{
  "num_hidden_layers": 12,
  "hidden_size": 384,
  "num_attention_heads": 2,
  "num_key_value_heads": 2,
  "head_dim": 128,
  "intermediate_size": 768,
  "vocab_size": 25164,
  "hidden_act": "gelu",
  "norm": "rmsnorm",
  "norm_place": "pre",
  "norm_eps": 1e-06,
  "positions": "learned",
  "qk_norm": false,
  "attn_scale": 0.0884,
  "bias": "none",
  "tie_word_embeddings": false,
  "parallel_block": false,
  "extras": ["capped logits"],
  "init": "uniform",
  "init_std_qkv": 0.0255,
  "init_std_o": 0.0,
  "init_std_up": 0.0255,
  "init_std_down": 0.0,
  "optimizer": "soap_variant",
  "learning_rate": 0.00382,
  "lr_mult_qkv": 0.4,
  "beta1": 0.95,
  "beta2": 0.95,
  "lr_head": 0.00898,
  "max_grad_norm": 2.0,
  "warmup_steps": 200,
  "schedule": "wsd",
  "decay_fraction": 1.0,
  "decay_shape": "sqrt",
  "final_lr_fraction": 0.1,
  "batch_tokens": 262144,
  "max_seq_len": 1024,
  "doc_mask": true,
  "train_tokens": 726100000,
  "max_steps": 2770,
  "dataset": "wikipedia_en"
}
Each number is 128 + 24 x the weight over the matrix's rms, rounded and kept within 0 to 255. Layers, rows and columns count from 0. Numbers have three digits each.

# layer 4 attention key, 256x384, rms 0.0414, rows 72-105, columns 288-383
139148097150125109109152112103118111086098134167113104111096133141134098149125156107124143102142119131137147139129137129110128132112158121091156114114111136130147093104167051114147111145122146115135140102124112117155130160151101158131134118119167120181135118142149116165157150125100114115
103108125112117135098163116154121137142160146143147125094171112135127169123118107112123106103102093137106115087135123089153195132083149135148106129147154118130104136148106137133128083150135121130128116114130126116106101111120120151092144105109145143149094115173120099137102112130125095148
123115138119092125155111110187136128141134093136098098107141110090115135138100114125124147118120129102145124106140126144102123129119145089098100095111147125124110097112132079137137151096141112094137129157141150137120146128100141113120140145129079139125120119131153118135141145152069114121
116178114137133122125131162138101148147166126088144125126114148140117123112142105118118110127112168142158135138135118139165117159143122144073126151127119128137098170124100119119137171151126113104092092115123133122120113110144167183096116102095176141164132121124153132106121125122125130125
116139148179119183193141130140153123132147119116113114125107101146162131153107154128124131147153134119144105118117143108111131103138128144115105122099101167141123110148131150133135109098101103149128117150173112157151113159113138122101063143109131129150128112142111132092146122156121154123
105143115163166159138136146145134057120113120114121127151141161159091111151100143149095105080167113164097143114127124119094124127123145129117115125106119128140102145138119107161111138136089182114115146136115097149151113102110094107155137102120137153117138113124126103108136134146188140144
154130119087161123095143107155142157108134161123094111126142126126118123127159169152130116115136115118125118114130147146122120175155132146083114110145174116114146100137104112139114114133135141144122157115137109118157133148111144128153150144090131149123163139130134154124118140086133113132
136127098120141131090120088114156136134173107116132146113106148157117129139162137100126097138132112099158158123125139163113142121127111146115125127127149142128128155119163113136113141131142122123141143134104177132128125156133148115178135146142113124106122134151169094140124100132133115072
107107138098109087139089097147159156149151116122129154121149113126119132090085090126125095166102116131145137102137134110121137108127139121134161111138151096160161110136139122137143136105104108146107122132123124139116117108162145108111109117120123122092112130141143140153110131189149140091
171137112070113145168149116105114088159115150147126097151112137123160107131147095092148112133090129097138134138113139142147105126173121122137114114158169139130131125137149114146137101114140074111116122146109145123106146145124102120162129128094137109115130139142162098128148133118102105119
124125094134123115120144163108119108146155133128142135123104132143141151135131105152123136097139111149130111132121141128115137162133165091152084161129105134105100132101115117108100103130116140101106118157127133096154157146128117165116142162128161105139147141127110120126135117143136121120
153139119111115126106166086094107132120164141133136137123169140121086118155120108102084112118180109140131127121115129112118131102123127114117167141110142121175117141127151127122147125139135128135102102113158125141130107138169142153129105122135168101100130129156138134117118099122160100080
114104154122136133104173156139136113110156131081142161121125142159108116145115096155126151141106137143097166101141155164105140102095109111098104116122131115160126086121117128131147148109136166145104158133142147150136138146190136144157171164091123114145179117150120128107126126168100143132
087121138139123125133141120121119080121112124097133127126120141118118162128156163157169092132110105125110124147137126102107111140151107147139142154171133121117137126111125141108113171155121132127136160151137114160154083130176097161135140104088126136128130144132131101175091115143112135119
132130152155137127141151134138129183118113123120111107138135144157111110147133125096102126125156154114124132117154119104101108149126151135105155114164145169124106151126120116148124129120118115124119129117119143114144127113109122136161105088143118101149096116157125109151127159186152109121
089139132145114168102123166103112148099124156105086108123115152128124122130144101152102136116120107087120149167135091107106160101122147114129121141128125146131160159111120155139109124113115120103125119121113127153142155127126135117148140102147134125128126110104149126089150151156118124117
131091113156132171108141106135130120111175136117111150093092133126134173138105099164098161107179077110083125113134113120133142127126184108118150140084088147085131121144141164111066123152083143131132146118096115141139130125077101120128115155097162111131135110133113138135105085139153147112
092118100160161136159179126102132150133138126135067141140133168134160134117134109159147135157166150166105134163118130137132126111124089127123130096152099100117137112121151132125112098128114135122153149115085155115164183118119108153117106128128122165137152123149170133127110130163134110135
134101175127090119109107110117147118118159092139138151116129172115143094113149085129090148098130139124129100096113131111110113138142083138111128117137112112114139136118104113112150108115124103121119102159122145147087132107129119138123158149155131156130126149157137091125146156064105157115
097106128142120131150152122105120086145084129119109137134146122149149114091125134151113107127141119132153110104152137127114147136131106096128112105153147130121149097161138109152127111140139091148095142179118107096135148148168151134105121115119097112143118125158132104138096110153094168100
129160157123126107103137101114088113144176132126079106125151147105152147114119153092165161129124136143147128090134122129085126173144131084101140121122099118111147104133118105110157149140108159146158167115125123112141119080119134118141090091113127150136145102144145117136131121132137116109
119093080114062098143117117113124149149075142148149114125156117137147144086129143172106162166139139107134093104093128146144170116146095108143149114132143130125100127119094139161113126114127100125112148089133145140108133147171141114124099151112138112127104125144133096122105128135114129134
120115137111156125120123106092163126135117117134079115134143086155123110118130112135187101120123096132112168120106128130147144173089085102131110110118150103141113138115163132137145153159130151113145114124101115128115131161113142104129144136093109088110145154113133128141149124117109150142
120147147115106124101133107108135101092122131147135179116153118124148132113101141115155120126128160157147154125118115112134153126140138134135147144147147159094145124152172114149124137145123118108125152122161114143148126098118132149133127145142116116149142134102147102176143146110164101105
141108144133115134123109127124107116136141108150124117128175134125098123149153106118120102181123122163119112126108126081157138130128107119156182143135148104138143093086093121143120158167158168104150134133133124129143096131167153103130087154120127147096135115137151142141107106142121142154
111135142084119149152127108146138110117120164149112123126123094128131111109102122149113146124116144115140137113116130146154098140119141117141124159129124161118092135121138161119107094101152141159110098141135109151136100116108107150092147126109130103134174125146117150105141136120104089118
112145104163151141127138138112129128135098138154137169145133120113131162094117147098150101134135134153155118107093100128160133116125128109143092121115113143108151088157101101110108145116158116126146107084109112085164161147176139152121136087142124126136163157149088151105156141115173128143
107159123123155110125135138076135108145147181123144136138128114098109154081139163106135107135154108128136148104118113101145070151113095093097107129100155159076115109138126158135118117131149101129123146091094128156120143095137090107153145101127147139158138139143151159109134159139103129094
113145158115141092100089164120137180086119135161139150124135085115125125151098150119149132142116123071116124126133154106150147125119109113149118102125120157145162150122180131123112127123093136145110107107154111133109126141153117120141140155142120100111118121135118110106149097123114131182
105137103138082112136101125146149123135107112079152142157131107121156127139108071108144119140095107059140144145138121174111156115155084091117122102126110106129105138081132083164147155158150132130116133075118167165132119132114117095095148100087134115093136132152154099166092123131150107112
086119176101129107126124135123100100177120160113129122169078114098151126086165139142144112088085147072156068126126098109151111138191113098114150092105110160139121122101126131170152127087149138142139109114124147112139165170089129126106148146153167180150152149141156118179091136093143157165
109148132149135112089123123113133114113152125121153119120085132171115146166164116114142152137145151173143119137145161113162136134118116117118107135084091149105102123141131140144160141146124167088127101127133141139101109141170114099136133142135101127105117105149121184126160126097116140139
153149164138121105147136121142124125124116099148123165137119136099121110150132124128109141153155135135122111134096113098113118131109166098152101099108157140108125112155120129165113155137156135182113127145136127163109092137116187144132077117092103150122102115138166093136163126135101134167
118105131153134134159162181142109120125151144132075119096113089118133133182141130131130099149128128131140141121134101134148094129121116119125108124104128115094133115136141179155128171105125149144163132105106118073144103108144109110122163098138128133147086093096090137074135155153169119133
# layer 4 attention query, 256x384, rms 0.0405, rows 73-106, columns 288-383
135128159106113131111125093120132149143111096122112136100137114112168120151110153144140121116117135107129130145105116139112142132138138117113122131125125140149139139105140119120132153151134125119146087159121159114128135124163127113151096116137113134132114154088169127145152119141127137112
124166131129166113126100110152147146164142168137112141137130125121111116151161159157154122097152128142121104138140132115147112136107115131120139167129092119130149154144106160074172140151147133098128152101125129148089106102128123137155131131081135112127137121129145153080137138117125134115
131143158134125086135167116153130123168123142129130133131134164109117173110150159134128173132130106137115094126107080085149123110165154103121138099098108160106148095134119114129118104142145123125142126145153149131151145133149113148133109148087084124140132157119171123094145131132157130114
120105122096154104113121129095109128110109136172100122178130148118124115117138122135142126147167095162097164157148110158150096134113151115123137169120139126144101160111109134148134106136139182137128128127133141092116114119143131158135110139112141168163145156113111119120088128082109108128
130112116156129116107126124138141157137140131115151115116143143160104122120134149136122122138102128124133105181138118142120127113130117146104145150116084126118146139107114097140111114159097142103111146113124120091141094130114112134128114171156148114124142091137153129133156104159115088101
074118072121153113124152162091095147106117094142109135114116158138140146129119137143102135148134135120087140122079148107116111129078129101154105178121134119124066148133130140135109142133112125119134092135127119123121111120160118115123122104142065119162114097143142126147105120164145152113
122148163170131092135134158146104161129123118107159142120147089103122165168112139142151140158093098088121133130119178131127133097126154146102134137126119108136127127140141105126139096133158095117121130136131133127125139116114099108110163142167145182110124138112121106110120138112101113114
148157160126133138131112104132117147146114138112152121139143097118106122140098166084157131091123150080161136124121132140171160148126119143116132108108110119107152150083137098112119148157186105141151086146141141177104136137124150162114190148152145130140175147129154095137128127097095129109
123142155143150121131089142148148171110134121116162100125130070104090121163122138111106131148138105147156168155112153113089125120106132166131139107104107130120117148105095140106127159146178139115062113138154152135099150120130107147137135149154140122104115139087122130122147070108065134151
146137125117123117117146135154170126153107164120127140102146156118113114101109108120133120116105139105130111137135134133154120136122134125122131104159118102120150086130131122137118166145088110101109147111134123142105143142132078100161116104155107144097133128090132136111141138138107129113
107123147139152123109084108174141102126153120132152154132155126140149143130073128144139104147108141105153121108150156124116169101142114124118121129124114132147125133098117145165153137101167152113106136120158140128142129079089100155152127135141109166121126122147122118103143106142110156134
117133116110121160148148120107121124125115141208096156144106146131112137146129136135114103123120120126097137169135154101094117130133144195139100135140121131144082147109117116129122108151107139137118136057149135127130141107128143155117149103135110101126121139101094130132136132110125133120
181121105117105128129136142123152145117111136115125141125111117135128130111128133123111125128091172069161103090095124117114152121150118106099129108121163147150155093120140095147133124112124073138114143134099153109084116108129123105136135132154108126104140133107166150154135158134116114130
116144165105132101113102166093129114135143136134149163173111146176092116112123106135124130115130136159105147141136155169143137132132134137101101095111110095145135146111169111138096136145156132132130138143109107135124128147091086096152134145125123116123114129149123146114137119119109143113
106113128123149104127118110130112094120153132156151126121199092112116156140118120189145120149133133149095090108119168104110109118123113151079114125083121140112129105118143158132133129145106127167165172125112131112136110138077118126162129165103121131120116082091137130151116135117137126134
134130151125122102125129097148122122112137137151138099129141143147128085152144134127118129129114115145126123133136120181094138113123152148131169139129095102158110167129144130128169139135121098108115125116115130103137120134166115120153108117139116092128164097136130082101114121119152127145
133184161134090124090123139147130148128132139143175108125139119110138151131170129092126116156117119110143090112122122114132128202086148130081080110113106136093117160107129140147144134150152136125116084102137075150109126114119115116152146123180107120128094105132114142101146139084163139141
138128143132127147161132099151113127151127124127131144157155135151104147134103136141140085133135117130123122156073175170104150083118131114096151130147129139149156175147141147128162137143170088136139133107104168126104108126129116096131107134125141108111131134126139136119154072144136090067
165138090120095093104084144163154108164166130125133133151104109123123131124096103108182091130072121099139131121114113108143108153138113111115133094146131131135141164097120100126191116133116124122145136087118127150121141145095145112183137134135143112092122117143135093177132100131117093106
105104127123136121189121151182156146152097115111127129115128101127114111119140116130095155101102088079131161158113100136115147097135112152139121145103152104102143131112134134153132122102138093164129154132138147128149121127128091144119196161138148108133130152124116117128091168115120129106
148155135101159110100137104126163151151142130134122122145103125098096118124124068098121124163092165090132149115087124183124106118169138150116132101177118148137120145139149119128187147152145107150120123144114146136110172128092085107124152099138168111117131179130210128150137105141134103088
090165143144119146141134102159117129110159154107166137121132143106113158137156134110113116168102111137163144150107163130122130105116148132129123133092119127090112134133119108156123118126139145141095145099134086120128182118151123129169099120168103165120090146124115114154112187143119137109
131151169148118138146109137098130138140121149149108111090124147143087163140137155107110128122101119125145153132126144186104091155145103149150099117110134127125116140146157108140097136123146137141147144147111078137137113111150114111088144120108170117133124098114058105097134127136169146126
109137073124088111142143130115137102131150114107118137153112146132137161102106126094117159134148090100146123104105106156136141129133114117099115158137111149129080137150163110157148114093124114155107119124141159135162131116118128126115129082137133076140119158180111113108115131139151105143
133100128132145127144143118107089146146075106118097141143156180136159132133166171109155110103162099160094123153103137128100125144093096159126159130158157120120103113116091110106122108170118095114104150138134098122126125125146102118120133130119120159139120122146129100125124129113157125127
074132122126104149097146151091141107091119172179143139117117115123140156136152125170124139137149110160160173127126103097149083120128135165115130081155153125108130101124135170152135103150110111153128131123117118165145119129155145165127124158132104138131128120088091134128116129147135141123
164143140160117112134122106145129133152110142160077121142067136125166118116151145144103098103119131120133098094111127131161155110112131111154106119099123126143123134117107145124124119129126112129119142103101114153123134138152163132105144168148090103119154111121116153157157120127135157130
137131083158152172149132145103118104138114131095128114135106109119128099113157122135122141112123162182145162119153118107155111103125149169160157118099161102091104085117116148167100122145120142126136148116095130141137156153127126103104101105145165142137117134130111163131141127118159124132
149146185143153136123122117089151134147158159155106131126145131107126106144085126134143092082135144135129126128132128095128095114164170128119149137112124135174135138117152126128169093102156130138133120121127141159076154084132131115122148149160126176108127140101121137069147098105081149104
102129142136134137143141087126100134118132113158115134129148122126128164130100128141135149130148141157102160149132126110118152134096164139126127133111121108145138107165103171131094118113144129125117152137136134128122113114143179136106102152114105127101153125114137148135093119174132110103
089108167104138166135119181116144133091160118120096168104127128146166106095129091100119128157129097113109132095151112147110134115085140123138133116164115101161135098146158125130162146126140091119105113136120120122121134147122168153106101106145128130102153134100126140142083125117141139154
104145092116131130123121164186118166107157137090113106112102145145141101119096130142153148133120095122148153123121115133138135128133116154117099158169105120146141117112137125116155133139107154099134136123143124135118150101117101105123158154133147110138138141119142140086101104127138095100
124115149146122163111136123143104130136105101124120091125138115125142141104167151160131134111110173147126155142164164106153154144105154135113130133137131154128147117140107108139103106126104088139139100115141107136098092144119163125101114132104138117138098111150136160163123124123104115161
147103101156150108117124111106121124097132143101105115120140182128119118139164169209089129125135130134108182173108128161133140140116135115091141144127110087156113155121125092142110083137136136153119137154111097102184137160147123114151127106112139125125127133164114147126112133103134126145